{
  "n_layer": 9,
  "d_model": 256,
  "n_head": 2,
  "d_mlp": 1024,
  "optimizer": "adamw",
  "lr_mult_o": 0.974,
  "beta2": 0.95,
  "schedule": "wsd",
  "final_lr_fraction": 0.0,
  "doc_mask": true
}
Each number is 500 + 25 x the weight over the matrix's rms, rounded and kept within 0 to 999. Layers, rows and columns count from 0. Numbers have three digits each.

# layer 4 MLP down (transposed), 1024x256, rms 0.0497, rows 475-502, columns 0-255
519481547497498451503503456493479489504494506489512506459489510529469510481470448459500532496513488508485455490489506501501532528464516466471524490490458485497469488496499463532492540547510535538468470537487529506516521494511492516474474464484493483522513485510510525505464496481484510502524525470464490526481505501470521498484478474505523513516500484503500469526481471518510494516543503495478508462520527488472502499508497479504512497532478530515516548481483517535486481523451500493491491483523513513517532490505574511506459524435461526462454452497548527474536469484499487500548513516525469488474472477553521501502507538496495518509541491496447502488504449546511505533520458527514468478500485508519486498524503502465538544482481499532497514531525499512522535520494510
489512507486492493537533451502493472494504485531460493507523518481507496447497466523467532505509503496524493489471529513492517535538526506508524549499496476508505504492487517509515464498499483513509490490491515518499518514473508538504503543479466499501515486517532483507484511508475512474483529505498514502465511490514505514529512509528476494497503500529475508524488475531491475525506470467473507532469488498491527478489524499462488525502494484517516502481514492446495504497494489464496516476533509509518458500504484486498522456491493509484502512521508500512519509498464549472486482441491486488493544523500484492514528541548495503534477513530477489501446466515515493488497495547516518518481515471493470483490517514529478529500521549472493507475501504491500486505483495
495425502503475559524472463513493461510473487474479520482494485475529466506517470481490485491481469490515508531492510474507513506511527505505474478505478513454518493481490525505523484451533536500424459465516542479490501452524489524495466474518476533523517491545468533460516520501509485515487477516539463494517474506531499538507474459521470503540515469528514514530497498492484505492530548516460512457516522511510507481506488551525440496520520474546468553526494472536526516519492463533505477518529492534502505542456491537483503470512479541493527528543558489508485513482511534510531512498510512470482482450496494485468531476543534555488464459492471515515434466509506556483521499490474460486502545485491509518510486500533484513490483512523493470539465525524518508508500496
503504500508493487545473494511521504495484463525502501515504474477481504524502511530492481494506535492505496525505529506501505503555459494512538483525497448453480513514490493541488491502507468493507510520516548516517514492495530503522512486508531524469506483533500478534467484484445532523501482516474481485462522499509491430471465511466454550512484496505510518458588492482503491505511517521542479522505494466503509496479541511502467544537555481495514462509510488476492501525487494488488512543503504485491515505490448510516427456513497484495523534471518510513508546518487496479455515481526513494497478479490523448498486474465461522548465516557513492518498491468511510474518493493481502518505473463490477504465551512514518503520498492484472521494514520522488469485470470
530522533507518497450514484518537520501508481513518499496472485505507484512526505476498525486459507521499522480484528506490534518547475533490508518516490505494528436522506483491502505489482489495453483496496487519480522496528496512553510491551494506495509507487495517551529512490512499517490513469472528490473472502516477477473526490475517483496454468510477531469499540517523490510537495539478488509496501477518513513481475513485480468506472484464499492533503458509510482488508486552487531506496478490499468482500488534490469500478522508556529540458539468514523490504474500446506492488438498496564503497513492510546524542507492516504488481490507478499485530517488501478466512525496495483478513537493494478519501488488471443480499523492446506509501489542497475471521528
465488542531448503491509494525503474464512496497502522540502482499506476553524509529502513548512502490513503481500503457486466416510484518528499498524508461476508534477485502489502480473518525498495528459504482479489483485537490534476525462508531463494541503511530503512544477516495515480504527511463519468501526493484504484546485459529497497527535473486449521537521482495524547515519471502497486520523486491520526538477516474571516490479483498516480506487500493485537460491522476513497475497505454535543544527500559499466466521496498505509501460514479500517514476485546502508552484508481481501484515502476464483493487568517466489543562516494448468468405495527517510496503517499497530500467506478504418550536472458485515490553464563505423520484459460526489488507520485
519508504508536533472486426478500476527456534453518546555498536505474498511502538473508468542485505503435533458490527450489531540507482501480504545500468508504502506471495500542522521475488515487507504473497528489492492512467528504447478488532473504497454520513515526471498498554480443501535522488503517488486439493520478492585488503539426554550517504502480522483548542470449553491524492434521537512523493510476525490483453521526453497538511531506488443506508445476491460546534470478509484496538485511486451482441521452475445482515511461520540547485513510516491502509482473526531506468520495462483471492533459499504521476492458540447557515559520477493457474526506532506462470475509518511517492513497481507506527477543518513497468547499474492498518511480470492552520495
506495474533479518526507515565551513511468541482487499460551510520508482512473478553488493459464476516488498488517495501452498485475527405515563537496516493470532534473457456519466518530468511535497463490523506503504499521497496512502506483504461541498536520462480549491544508526491527456486549485541486498501477481475496482502479486508495554501498461538452523484525478501493503481488524511451505494489527463498503525479492493507469505502507538514505503512514500534469496478463511463494495502496478512505513489487527467497500499505455464561519493499500518519502495514485506454467512457490499521509505513522483503440534488498471497479479522474472492500473544498560510504509544457477499505501497530466517528504499516487453483473521519479527539520493540518423523538533496
471485509485484481504508511513495471517504454510518501476533517510488468495503534478512525497509520514480528490510502501486489468484516501478509526488498498489514517516486481500501455492519492513513499527504508524512503493458512500488507463501509505481477516499521447519511469511487478511510523487528482493478475512493520503498495477500472492546450500486483500496519519488503492486514519522500520462507492486547468506527514500512509492502505493462528507478499484492510468504483502511500500513497508497508482504501511512487490502509514480510521534471488489500489544516523492505509506518497507537480497474493462513494516494505510497468537480528516491491485511478527479506507512491520535508507489482501488524487489522484481542495506534494492473499492511512511500499509473
493505498530475493486466485497540510502502531491536502493493485508507469508532512481494543478512466501483529482494508481526478463479490497500526516494509525482512536489504521520491494503503514511473497533514483515494522504470465521491470435520475501494525525477497501484514481526519488494492505461527473495479526486521480510511540532556492545484510463500497516532497538507485514501503464505500536538486469483538513479508500492524522452483515463493558476493542491484491512527505483503517492460472474477498476551508540521483429509511498483500513478511538525448488545507511447513483501492531506493496477514511489496527471506488477500473544505520502467491459535530474490500505473500509552514499486463506499501453530513555451494498490478475552492517463492544496515501504478
510520514480539498460504518486501485495527497480508497490530517495524507514495519477530499520499518486496508480488484502501523527500501509490495503482502551527513493539497500447496514525493508496489499514518457497500462492480500475500523488524489474495495482526493519497487526492494525501531512489514524494506501506517511552527497459556544469485528504480479477479357493528490473508504492489489484497465506499479483505508459519474522474501472484529498506498495483515470520457495494485512492487531511501515516494529524480501469521512466518492493513503490517524504489512480498476537484508477494531516510497481504523540516475532511486456493477472499512459498513510516507510475509502524488516481522498489509474513507500460519508471514505527498503499481489494492519502544531
539493512480523504487500501537511552480498524492500498483499502498510480555488530450523476477506522499503518490507501498511494541469495543445522473497495548551525473496534507490505528543511533474533487456501522514496500523543487533468505479527502429508528442465496500494525474458456531497510470495534479504484487476471495554505481506519477503513500537467473439477501484512485488480541520487518483513469526494499491545497464507508487507489487508568455452440519439524462511451479517486469513484521537509474538522512527483503482471516495472512520489502525485516557496489456462455527455496486500541528508417480471505481463418564501525461488544520545561512489512506514504510509513482501509480489526500507480530517471497466501515488518503486555551505482491549474490476509510
494481481522506538483447499485510445426489489512510531495475462520492513490485502522499510516485492488505553515515486481513495482536506517483483504511491483506503484435493518488488478519519495491496469492477485461490493517506540511470462496481494501516516474511503505490532457446492578545491526520503468496533486504485487443517505500489448528500509486490503480523565561523516538478501493525506513492493513480498515505502489503520453479471474508513460498512525500481536461557533477512506493532463499532484513550467531532458471512512546498540531524516492521480509517487494511507485528508534519499471486474516530510448481501505448566497517469544482466495454483423488495560486462468473512512472506517522547551492471524514525470552492509521467486502502502547526500482494463
564473499465455501504497502492481490543510472501488501498513477481494485479502534483481506493511486503519521492474480513421541511534481524515492500482486519524453533503556485518496502482518534491498508457477495535516527500522508508464464490459488507479530515478442497519515542520506486503513469466450502525532503546474516494479500502536498511479518503526497506544490480545444502465495438462500528536508529469515502483473496518534479492501505503498538484490545470499425515495540515531512479470471540537478455451505515490522466497510459507473518526486509505542523457504503482520497512505511486531511486500530499497544500553515488497514527492512487490501482515482496501521472522472475478518515500457512516530481466473513461537493514536552459508450452464562532510479473541
500512481492473483477534509484477490472536525481525499494529480499468432530521491492522490477497507494505472488561458554494515484508529443498482471522532524509495511497507556530481494518528481501549490441495469552495488481508508493480498462480484503496511434486458497499471532515512512498505496460476520496478504487516470504524485502502506559519509492493495529519516489516531490491488503498521543528522465499508510471512529515504478520515521545520516491500511511521516478422498491468490500491493515500510511485482489504499465486496510537487513511486477523492505503487506490494491534508511460499455510509510512517486517529488483476473507482513517496538509518507497509500479514503524443500495481483464494515446514504475465520519490518512448519556529519501487508497516524
483525492500475509523462521448472529507465479503500489471493472549466506480525485505526488515519527489512499509493526532513461478491516495469510523506508499514524494504492485524528477460503495488502500515492442466507482496500516496487490518548467508484511529522480474515504486505512487498541476494498485479495459491495493482502493482495445508507471482516474497481545519508476500514499549536503516530473523525501482525513534502515495461482493471505512478434526519463544473519520514453488471525521504510527522473506475501496517491457505536526521500472555513486513535490512480515472482509510525501462502459501516486465544506493514544473495502477473507493532500514513469474489483490490519517544492514478500533526505501465485520481492502518474483509500535499505528507519520
483485483490483517558462477501464515547485503490501497534524484495485503500503497535513520552513460497502485515503502512527502467553496504539501506458523484478484469536487519466482501547504475526502488531485505525545499456465507504495491473486525455488550520517475482505471560498475499512472441455504481535500513516512548466493469460451526472468502483490520528549489548456546473512465506462493523470482517507494489499510495537520501490485577515472522524534528508510516533559541486472504500454465489488499521486512487499464450487509527467501439530510500522489519473556495472497504481479471486512509479509510465517507471528501535520521507493497513501466467530483492504497522476476500510498473504517527483506501515527523468507500508530512499496462510466486487524478467527
532494512513470483526520509471484498475471481513514552547502494482487533501509482507494513470532509543484509504521451509495499506500502501500480487533521513481514494458478488513489543526539509503489496470472529504505480509513514484464555533511464517528512490485488491514488463515489510511504537494511492538484548509494473478429520551474520517502506488508508498501499495501487497475522493534551482469493486481511475479410501413460455513502520475464522484515517476483522535480501506560497498499464484468519478481516485472480502494531515486495463482483497475512484537464535472551537517549514484523548503479487483498496464522520525513513501506513485504496509512486459486489504491462525529470503509498527512528540526463510469554473470500493526511451501502524485503484482502
497480504502506526495471480505502462467478487499514508505483489530420479510474481510488476513484505477537494501511496502498501487521491485500522535520520505461493531446486496530515506546489495509501519498460512508535502483505481514468491512517557478473507529498466487487531470447485506514494529506514499526525520502506475452510503494469475514505463494474483503473674498480507521515516529460502532532495484504500501496486507496492471510523490473497478444503497505500526487548496466502513497506520510528521516530446501512505516460515525481507507522490530491469454503497486524524515533468525504489494463485542501471466491512470518558538506529509499480519480462501538511484566474476513495513517519471506506532491497487534493495497426552483491483486492473513520491541470445
507489481494465531482479488503507451436498535526508510546471533507452477511522536516474519501526495436511529490506504518539516492523480455510542499498509525500503485511537479488508486556517470482517456508478488489480513490494566546490489495490492515512485513503495532503509490498478534529493519467453510491531478460463459453525478505467491565501450533492482511470565496518478512497522519483537488516475500459508536492483469510526469513503503488505485467509497495466502431551521494532501509502482514490475451511496533516484419493505536503528541506477463496486501458485474514516494528469518534485499468475526556506458454481486494535557544505538524476544446464496499522503538468481491526475495528513491550498499482518510554440505485509529441506490474492551489501515482506
500501510495500514494460476480497490489511486516517491513442464511493477519520522507492490527526529472507532526512463480520485508502514525496515469518524463464474493462499524512497525482521465532512497519469511494525496484468513511471518508513515526501494523518485483500448486498496500512517495525473482480538505479489472451492504542484473488515476537483518485490555498510518506490493520526481486496519493484493506442462512512487463501538502502465510461517523495506490463508528493503484519518478492529498512508494490543506505455494499502518487536491490511504489530518506467498473518463490497497496485497523517478474471487514483507521500521560493475479503430460486557491509471483506515495536466482463442515482517530527508525512533536486502513491538499508497501500510526
508501463477491463526500528495476503527510471452473520469502490494535484464486524465505458494527488506528494489520502501461510520491488513501491514507465500541501555539498514510518459479507501471510500474454531507521493518538487479518558515536511482490531517492553446482496468512561520498515479459473493506477492552528544509480507493498519520496479537475459482545516497472505502471495466522490451495532497523484513481479490505550478510480550509496500492514501446445491508547493487529498504505530495492490526534495510537484504498521531503503526531546515518481520475491476492483528445481423497488482493535503501508481507482515489511485500523496517533501539521466499527482520497521486531495536533470499504485493488501482478477483520490495471493494461493516483490534476533
487489495485487524478501520495523511516513519505484467508540499513463507518479509509522485474533537465515471485495445460466499537483539465501497503512522517508491481502487511521444488536484496493501516514506517492496494505522496471502485478512487529500511511510490529481487538545503522512507479481468560500525484464498477460504473505502513505499491474478503490525511521465534467503458495524509472531494475487497492501521526534498485523506479509506498451461499531506499502530467497471496537498462497535528538473472509524503489481462503497518468522541516455523485493518499538486505483504502486533490436479540518506511486485512505518454497478491536511499504494514490474496528489506503514503506516481488487503525494510502520533495502514505472533497481481505480516461498507
484513460526491505534438498500528479442497499491520505540490493519468474516504500525541502505500500446526513496488486493501490456515483502501498486502520494421479531454506483538466485524493477465515540493484529479508505488492545515488488487512509519495507519501485515488494475459492527517516511535491486491495475499493471447538519485497474508512460503493512493471681534468490511495504497519493499536519507497527485509492521471548493495528533492477498480505516484492507472553493479484491513518458496503501524530456445517507500476496552491504505543506513517501507546509504524532458494489521497439484474499499478489460475497477486544533508516537495482526490479480496506507545474460506506522504481502512503532507511473526507456515483517489475488475497498535500516496475480
495466553480521474502507516506482488540530497497510485510529499496503514493470519555471502539486483518520537502484494503489495537505541512506496494472470517514504456498437520506517481490541516485473502524491507491512473502502469475534508507497489519511486501503520492496538513514482447489533453494519517512483529502485496516526514482510500482506528497542514466506477472488502478521485462474473447504501507548512501479492481516488477524538462489485482533461480490543485536443476500474522505553521503492520489481486543492497512474488464460485507453478493496458492506501505494484532514525519504503472515469502506491486535493539505533464508488490502529484512494475479516510520501499497502529506476545511482483518511508485490500511518556502500497515533498545479486541523491
499521473473535512488470457477508492530501460496509511526504532490484515551495528502492470533509505447503511550492475480506486521497476497515488486504473519492500529488476486472481477485526477474523498530526517493514479499468516505528487505497487530502508476531521498496486492467483516493513482497505487476526514485488502489521479478503468513547515506480486482524524538497497488482483498502500530538512475523497479486532524513512478548513518529497480490534514512514472506512480492501499496537487509498523507525469491457498466491543481507523505547481507468519523517486521489504470527491499493474481496497510524461431517474540479598500485478507481540502459483438504498510490475499526454491488480513473518502502537526487499470464489482501489510498534509523503509510510493
484506520496526487481494533482528545537508496511504464460491463497471512518504534516509484495481490494480496533483525514478519472493495494508509503482483493507535481536502489548515511492504521514469465514489469493476531494494507499513477524500502536497476482486472529504536497440524502531499516523471520488477463499516515527517476509484481503505478502497522519490547491534496526480477497520494498493552462525487491493483500523540497515488523511499515462530438486456458485476479497511499493509506467510531516504506539461478482504486509511496540513504450489500511520476487486485490510504504498494506480477509474506473488506481504496529496519480520495510467484510487470490502505511485478491471511540521519521497491477524474495482517474503507448529526512513531545502519450
555458538485468432500510537523467445468470502497466578473489487479514466517476489520459518475513471515558466503512493503492505508480501484506499520562515514498425540492488476509492497522564511536510516462477513505486509519484506475489467514479514516534490523498489470496496533502505519488491484490518468525507482480513511491453494525550494490515495561495474500501470464544519502501498497497500515485473528480499504470484530475497531526481497518527530430487522443469513491476545517507495492504463489531527524481464484499504531486538493540461527478504499521538509474515488513523527529513478476554504486571443505488522514479555527480504452537501478567466482514523503500495520483488519511524509507460502474535482535507484496536491512482476490465463505491496566480507444523
# layer 4 MLP up, 1024x256, rms 0.0702, rows 476-502, columns 0-255
476507509513462513463495503520548504479503505505517499520449514498521492514559519528536484500478482500509481501495497478505504486501481498467516489543511520461544493526517491449495469508491504509504483501515532516491501471539497469494493491502490482508504520486519529505503508439517481525449514499521516493494497511486519502506496495499524514514513516459513496458502525496501512530497517505515513502510536500492463499494479470501523509475500489518480514504492503517504513484493511542483532519486504487500520514505488459505516500543508480496524496491483495490502508477543501524469510485489499496534494495547485501499498457488516471507535482488489478499525515511477510489486545472499496520470516512517520495489529517489502513458505478502509486512476451495478462484488503
501533495519513498465475521481489465496562491497502529527501512483530515487497501476516476527521513488525514507443433493531501488494477519490503468495516540496496515469512513465491507475479476489526530453501504503508496523505496490488475572512501519550477507502539469499518463480492502479496537508491486479496510505497494544492476486514503519507524502488549507488535521486492482504473487518506506496516454523498471486519470470506527521512471528485500513539522515495505491472488513491512516486498508460490519477478476485515548501492572455504514541524460529493479473453528495529434488498528477507520526523516519499489491512470522482486510520483511521527528500492481460534486508511475443467500496535495498523528550504468492518492511486464485504500461494464508519544518475
502497486454536440443503495461488479499515469490526537501510498492536499466523513503528520524541505503499500503464489493504509464555454508488479493469509516520496484497520547457504509491490470506518502454516502487501469488534506459519517517488479509505487485508499526518522480484489508530524489454496499515453534451510524516496510495522516551504518506488510499482529493524470467521489466488503551507514499529480451524546502504435525520497488512514511542498531524498477494475462478499490489491523469497504526514493450491513522533476509503492506507479488497485507520516495493488494477492515489506544523513496466498500512465454496487475486474498489512479545499517479513506485481509483491528491524496519517489521528509484493552481477481527484501519522503464504534494495495
490486520454538539490482466485478470520534466518486473507547512477506501513482529487494497500514489490526477511519496471520514472478467479506504482465506472487481510507479543517500530517537486516546553549473466507518514532487508470475511500490514503503479481506477492489539504531458514495535493526523492489510571480483503546508460514519483509522515506491516477462499481499481503493486504444479544500480508515532512490466492504498482580487457504520547505501519492500487503469526503448531500527541476465529504498521492489587513484499481486482494501502516510528478520490493450504489499509509511494476529489498519504515486484477482506489530520521489547471512451509525527537499497545506448464508512480458460503509525500503486513454534492493523503512476499494472521519472489
506493517505477482452434525495519450488524487524536499534464502478537514482523493531510502522537503499500506514461508513512505481499486509475558491506506530473528562460466509539432496452497467511512512485521508503545481512485512530498502498533497489500498466491546466499558455503439515499546551456438507509528522471449494503546466479528552518504536452485520487482518485485480538500487464434548516470535476530515491495487511486532485494493485469468471535500520444527478490504511509514485508461518435503564566568461507530534489515501524485547473498484505494523488512455542497530488443511502495497477521543498489495509511547499499478515476534512451474447496478513496501512490540492458469487470535494505443562577476491471509522509486514496515502483442472493522502515518450
477516471487487475475488469504532514500538479485536487527501529450505511442549494482521503538518511483511546486484470481569489552488486547498516498440504488491509538471510485464490503500487499499497480464498538488492498521500496497508497521519451535510487493506509510512568478472507497509503491486486489506471495456508524523592514483542483542499517467499498471501557496525498500512484498502506533488493496528459504456520470500475544512525495531485490506558498487501487503465526452428571451487524469465485481505483477452522530524521506487511505530507464516486544489461513527510460473474482489529490519527504497487534473487479473486451485457514524482486546493515538560509472469513493468517497510510486511519540481593495503475508558471480537495476518473460501484508515472
499509438520472505514500480482494469477550487505498520482479510503516517479498504527533487530504471519469506481539485505488452523453492494499551490481502521456493505453499541523464486491519460499498481457485536452511488533488509498523520522538512521523473518482466468482500475523508496486518503477520456477497507467496513513528494473501500523527493484510502459478508496512489523464495510480499547487486430515521465510505516463504513528499470513487545514506540463519506506518470541426535525491537423461519519527493488476504491470510511482483497544494496526529470485513488520508415495488527486504484472491549546490513515504501473504480548509526490532423537522529519469526498538486490408498430532486489484541549516480493485504505494509502565498514511516489472505551503453
471502477492461481467478478479501443476568444494504499483530484514526487509481449497496494498531485493505496501521472458527480492453485496519491502511517509408430499476528561487500505492454467523536539453556497482504498497541505501493521512477543481524482478520489510488510492551477498537494475504485520464480517520559517473474484522485518477516487531504518520513510486483516525482480499504510512499469495481530487485484470492473501488490504516556505498513540537482493530492480516458517484554457481474487512499488459494487498494501523479501484502566510515495487510498519577508513502496520532477497513487541517490513498490493478497463508511507548519487514482526483498518478479530502451492479545478461495503473530513463481498487482473498507524578479496505500467522493495
481551485518470489514462494505528467507529474536535512510478563504505500497551456477519485500550475490491477509452496473462481489511490500470489512490510496510486504506494532489464521521482442532490542479522497503484512523489498476469501498521495493535496509483512488508494470509516496525538523512509517502491511486492452513495514432507538528494539525485488524518539507501472489530464505524492540479500487511520466471481506513508478525484476534511528513523499480502493501519538485491453527495500481463463524517470493545503517521508513475538494519497499486488527492533474486507476441499450492533504518544488518481518511537470458474505499495477473522498542486500496511525473483509506522459503528513500473532454517513491489477494502487489494505517495495475457471462537485
507525496434561437471511511477524484506535469484511483498505466489521522494530544468523506515503541497501519497501507496519542521495469512521528482499507510495486503534464514462509517517489507509505520494526478498449489503490503460470547547530525489491486499483501513531519507499513503538527505506507500507442540473456514593484489508535525503481504479497487507464510513512478500510469461515464509486504479523495492505485463478465532512466449513477495499519498493516470507423480527480524493485517499480536518504551503474524518511484505481494529486455509535455474508500515461505488490504515496514534516487508498500500501494470528484516472466496515497479507495506525487491484446500506474548457508505474488489488513521500486555514515493476498496481486508486502500483546502
522512489461549518480474457510510483524503482486536512494469489490498529508509531434542504517483547501514536495497496512527508511502470520493514481486523535490473512490503501518454483519536507499541505502458505484498489537489495480485521519551431487509490472525469490513542481459494502512463473553489460516508524468471500568505468505553494510487468473492522478486511519515492490507477473511459527471522472518509489505483491489481530570532482516484512492479500490529468511466498496522520495504524522496544522493548497450546520521535506508463567463446544495492489507474497468554468488457488482497504512506512525506536459469500464485493478436498512506494517463516489505500481472504507495521480488483524511492525486481521498536486534498461523504471522486495493497473485495
474509491509527482459501458509519496508497503471551528522444513472531524476531465518517515553478501498505537499497480453498531483514439534499490487504507508493467506505508513458489483510495478484519470500558509500473494498490496493501516520478515501536492509502519512520526497469477504531493521517485473489493508502485531508497497503517493504483509511471503492526527538510521482526473479510524488462538492553510459507493467449505506479493500497515503523517519493505519511466476516492500488515516487506485524522506462489500530556472511467494530521441442494484504497458475509480463475470494498490532534480500494492520530522462523492507505498500495512534539509504486459507475482474456504541485496516480507524533508491483484531504527456503500509502486484457519484472528489
490552471516523533498513494516500507494529517532476518500489466490490500505513492463532524502533511522478528484505438501488485507475513503514476488473519488509434496497539522496468524486538462509470472496515488484491499541484498556542498529512494527514494508509493502505500498545435521538490462497461503444512526478493471503480502477480485464488503420468511502530530469523476518494484472515466485438511469522492512527531476506479502497514505497482484527507438521477514495516510516493517498521514487479502471510527500521455522505494522518490503491484512531524469498515488528473449478486505507502518508581488523493498479523505486513521510514511470503447499475485504504508485520509500505528505493473460464513519511517508499474537522481471529522480522490514453525450491511
497531531506469500492495507479516481483484507495555508490497491506486502476522458492531484505511512468500519510513523523477515446502469446516497471466526500473489489467510546532499518557534478504523512505495494473509465476496488507489502520473520500508436452562432485502517497458486509520465500468468503522484520485519524512486438497503498524508490487515504517522511523505441501516482443475539530526509480520495497476491552489511507488434449524541530496474514516512483457472505535500527486480498482518519538509452489469491492519469500505546484534505489524509531527494517494520500493511532502518491500523521518507495557471496496498509477474502519481521507447521474499506495488502524491496464547489506438499483502519474500552501494506476493504509517509471516575503507474
496498489446556493499521505497522478487495457504495524521514501445492477530484560509483487494497527519474535497489494465499522520510489494527499478520498496474489505503533496486518518524476487522481519514508531502495538498484501562529508544460504496463501475534535522501506514495476497503485540479489531486456509471458545507561470505521503512515560496500508487493507494495473488498494484476515484513479452499478496488478430501508508556544496512489468505536515461530461511443448489483513539512517526492530479518503516481549518493500505455511510487478494506497489496476523529471473502500477517507510537513551514516499488470514511478489519481532473536500497510497530513495493498495503474542489541496471486490496516512500509481502517479492500524475462468507481436484511484
529494455484482504478521498451481505494520488492467561482526482506517508453503456502467471503534498507526537495473482524503529507449495514495476488449499519536456480493510534490510535528505510487483505484509492458499460531502498541528493506493482493518488510574455500513497510537457512507549471485500558473492497503531468497509515521466459536503484478542482470578513489472479522507489518490551532458539536506463516533522473465440481531473475498515487492430459527487541524474487497478468500499549479501483510484498477506465546553563488510498543568497567485511525489499485512480428508519483525526473529482506496489495488455473503491491486507490492508462548536510515529524489509510495537527515522508418475510509463522448522506525522469544518527541486486499526493493536482
504492508494456525457477480493561495498498467477528500560469479472496510475579446496521467525567509465509469497492420501488480501520467496476510497523506551530482484482495481475450507481570513501493482544515515534491515498490500529471483459525470521536467463538524494504494470508517515516575500507474461536529508516497513507504488501511469486504506471475509523525510494525503481508484508498531553503490502515494466506538504476524510541479476499494542500482488523491513501498533478511494508493497478499511526502498470498527493516497509498501500538495537500485511540482526483503491482492512501466484506501466517500524495475497463490485473471482480526528523493509481511522465482532514499506454557479524495509465487572485487502452452477503507469553516492499440563460501502
456508475486543502461517476513536438504525442500520521510474521490520508486525506477526473566526500484528521501500489501499533515508471503515537490452504526516468540477504524448480528503512461496519525470498518501485472494502506441527502506528468489528504453508478511503509488493481500495535459512499490515475565516494484509507481492509526509502511491485511482519528500521489447505483497514502505462520446522510457509481491505490495561535491509520534489508457501483500509476472465493490501501540515498484497508491484486535538532511501506519499490474521502518506497501499475517477499451502494518525519521465499491502468486465475503469481504506514526478531477518524542532468467522458439562525525532505475502544550505489513494492423467520517503460498483469505510491514483
486552467433543499437532500469477463510541482489484529523476548464526516462536506486510477528523519498512529503488509500558539492512472550502482495440506505537483509479520526474497487512542456503494468430549499506512469524480497489520514514502470547547518485478492517530529470487494504481519469497491530488454501471519471502526486464502508494508507493487493460489529493481506476491472475485546517468535523559482465516502493472478496499508503497535479508510485492495510494497492451469499468480523496487483515534484452485490552530472503533496522541446497521515551496497496512480446494498459462519500611539481516499499481483477477488491455518487510528494535474504481534515482513520503505536546541515467494496482511524461509495511495460545497509510487479476559532527507509
488501484494547452454523499486501485506517481499493498503516535488515495509581498503514480518557479496479501499479461457501491470503476498466520492451527528512485491480514536457465511489502474499494488449543491485514463513519510479492523505481502500519484464492498490510518439488519509494586451508493479504464523498491487511514488472538495511493503486503481502507529488491444461531469488505490524460499476543523481514522503484448501545488503525507532503518539518487495502504474521494521478486542463503501519517502471461504518520494556488516499526473475498498554538491490512505456468484508470523531533516484492504491511490478488500516492509508524520469533460520495509535484483527493487526476509508478515517544502499435484534492458480490497509559530507464509486464511478
480506446479497490454512480512510555481510483522469491534506514479535487514521439456496491552507481513473556507547490508466498512479484528456523498451514544472431504506542492481447514501506489493479509512531524509474477494539499510484500477522509477534498485494550487498492467523476492523508462455461493501515491501525489473503526517500536514517469494501509509531515497456505436498486460519521490484521517477514464547493510467483471500522503507528495517475528492484506476487496523491534451488492481510503526515481482510478502470479535469494470490509513548481536477474485543454511461504477548503571493521432499502538505457485526498463534548500516523498511510487500509509504501507469501522462509495517502496552497476431513464524518472520496556568513494495484523559493504
455543510444499475466545527497496478510551503476543532492469490522499535506503505493518538544494545498476494517520519527564551509501510490531525475492511509508508533481505497527498514495503491506517522492522492517462477487491490519514515520453484504501479528530462501526487513462440515514492515483435480459479493504507478502530457523495516486484472536510492463537508490451515479497468483456536501509511479517515443463482492500507543468560528554515466516504494464527499514502490493483489441464505481505501501518464483499511501503449529503489515532476506518558528502445555511519502495484488518472553517545489524494506451463501533473479465479504525484502498501520526461503491461495487495536485512542471535517533525514492508445507544487515493498466514477499528504536495480
487519490477568505430508443470505500496530465489496516540478483495563517518535535478527485543548497505523496500486479500509503480492442523492500458484512520514498500493508512451480505494507479494507504466506501498500490513530486486493514508501484509521489505503477515516541499488494500511500443529508483491470510479465483514530448502532518492485531482476509461488534521491487465521450493492497525480544532535520485495496473478481559507519443494501514515487494533486487511433483516530511523488521515503514543496518464484504557524517537475484530509468523475499529526496507481537475498470523497516516517492485479505506493476471504493515494483508496512510541482517448486520485494500491472523521496504503527526503500495502513534480475477450511490512495488471500498481511477
441512468514523515460508483507492487493503488514512486504432545517539525496498489491541509507548495504471504497468458499511496471497489520481505507480518545524495464473523516477513502500504460526500517492533484501529475531504493480493499498536462486523501483480454524513500446503507476497521487507506497487468522503505495490497523497503522490484477476505483469551539483478472492511460516493488549468505458566461472509534510504458529493503468498528522499502498538472491533509472510490535489499509454511510516526488474508513516507474509500506478522494526489509488497480514526513464466466462516512545518489514497493512490536488504480427490475493515509438556508547497470532482483537497462502536557529474521518568494490484473517470510464492549493521515487492492519481524463
473504495522490468491487519480481483502520474485544525522500471496508512510528533476538513531523481508522515496495432487530503515493461533491505493457513502524475534485505516488466513482500466518516520467498499510523473501490501494518512543500502548497477455523491520503520473474506506525483497527482499491487516494452510528503526503502490508505527486493523476508521496495482481507480482505524506507509480551517479507513490479512519539501518506486487524495497492497499500508485507501505492493498499498469498503494481464509514505511489492495499506509462476503510535476490527516455505491499485508545516539489518490512501490477507482495489501527495489473529494496495483528483507489480478518515487484487489524531492501512498538538539477478503477483513494483491497478505503
497505490455521525500489466522502468435558452497497516519509537523516525478499534468493494512518475473538499511476468487497492522476469502514472517517490542488480482480490494434472505483470461504532522480500528489520496491532499485492467483483494463520509517524513503487478508529516498550551534443501516483520505495483530505498529452535501510509530514518527480520513537489489493500490501431466530472466498480511497486473492460471517531515502501480491497552555522544491475532478467519511499522502512484514468476492502543571514485527485462479504522508572450449473437500514484483506504516485492544488495519504509499506517492506449511505495473483493485537518497510485515529495468488527507487505509499510507489533538511531496529463475487483491504523484478486470455531496477
466493518461497494520513517492452479499518475518476509477501500511494522489509473501515501517515473505485528480503483493483499465485510519479513513421506512519502490462517529481468541458491440574525533488481490504512480493484504439497471538466509544494507485498534515511495499522522505468540465527526511502498545487484505496509522520513492470494528497488519486529511489485463491504481451491537491446516493501509504501514484486492485523544494532518488554518525492498530498507552465450534477527505493525532553496463487489498539536451540493505471493471505526529491519479486488508491504499491531491518488562492492488515522538506466498469486520494495499455490443487460492511490461508497509486487494530474492525495493503480496490508522497503504505445502511489482474483501504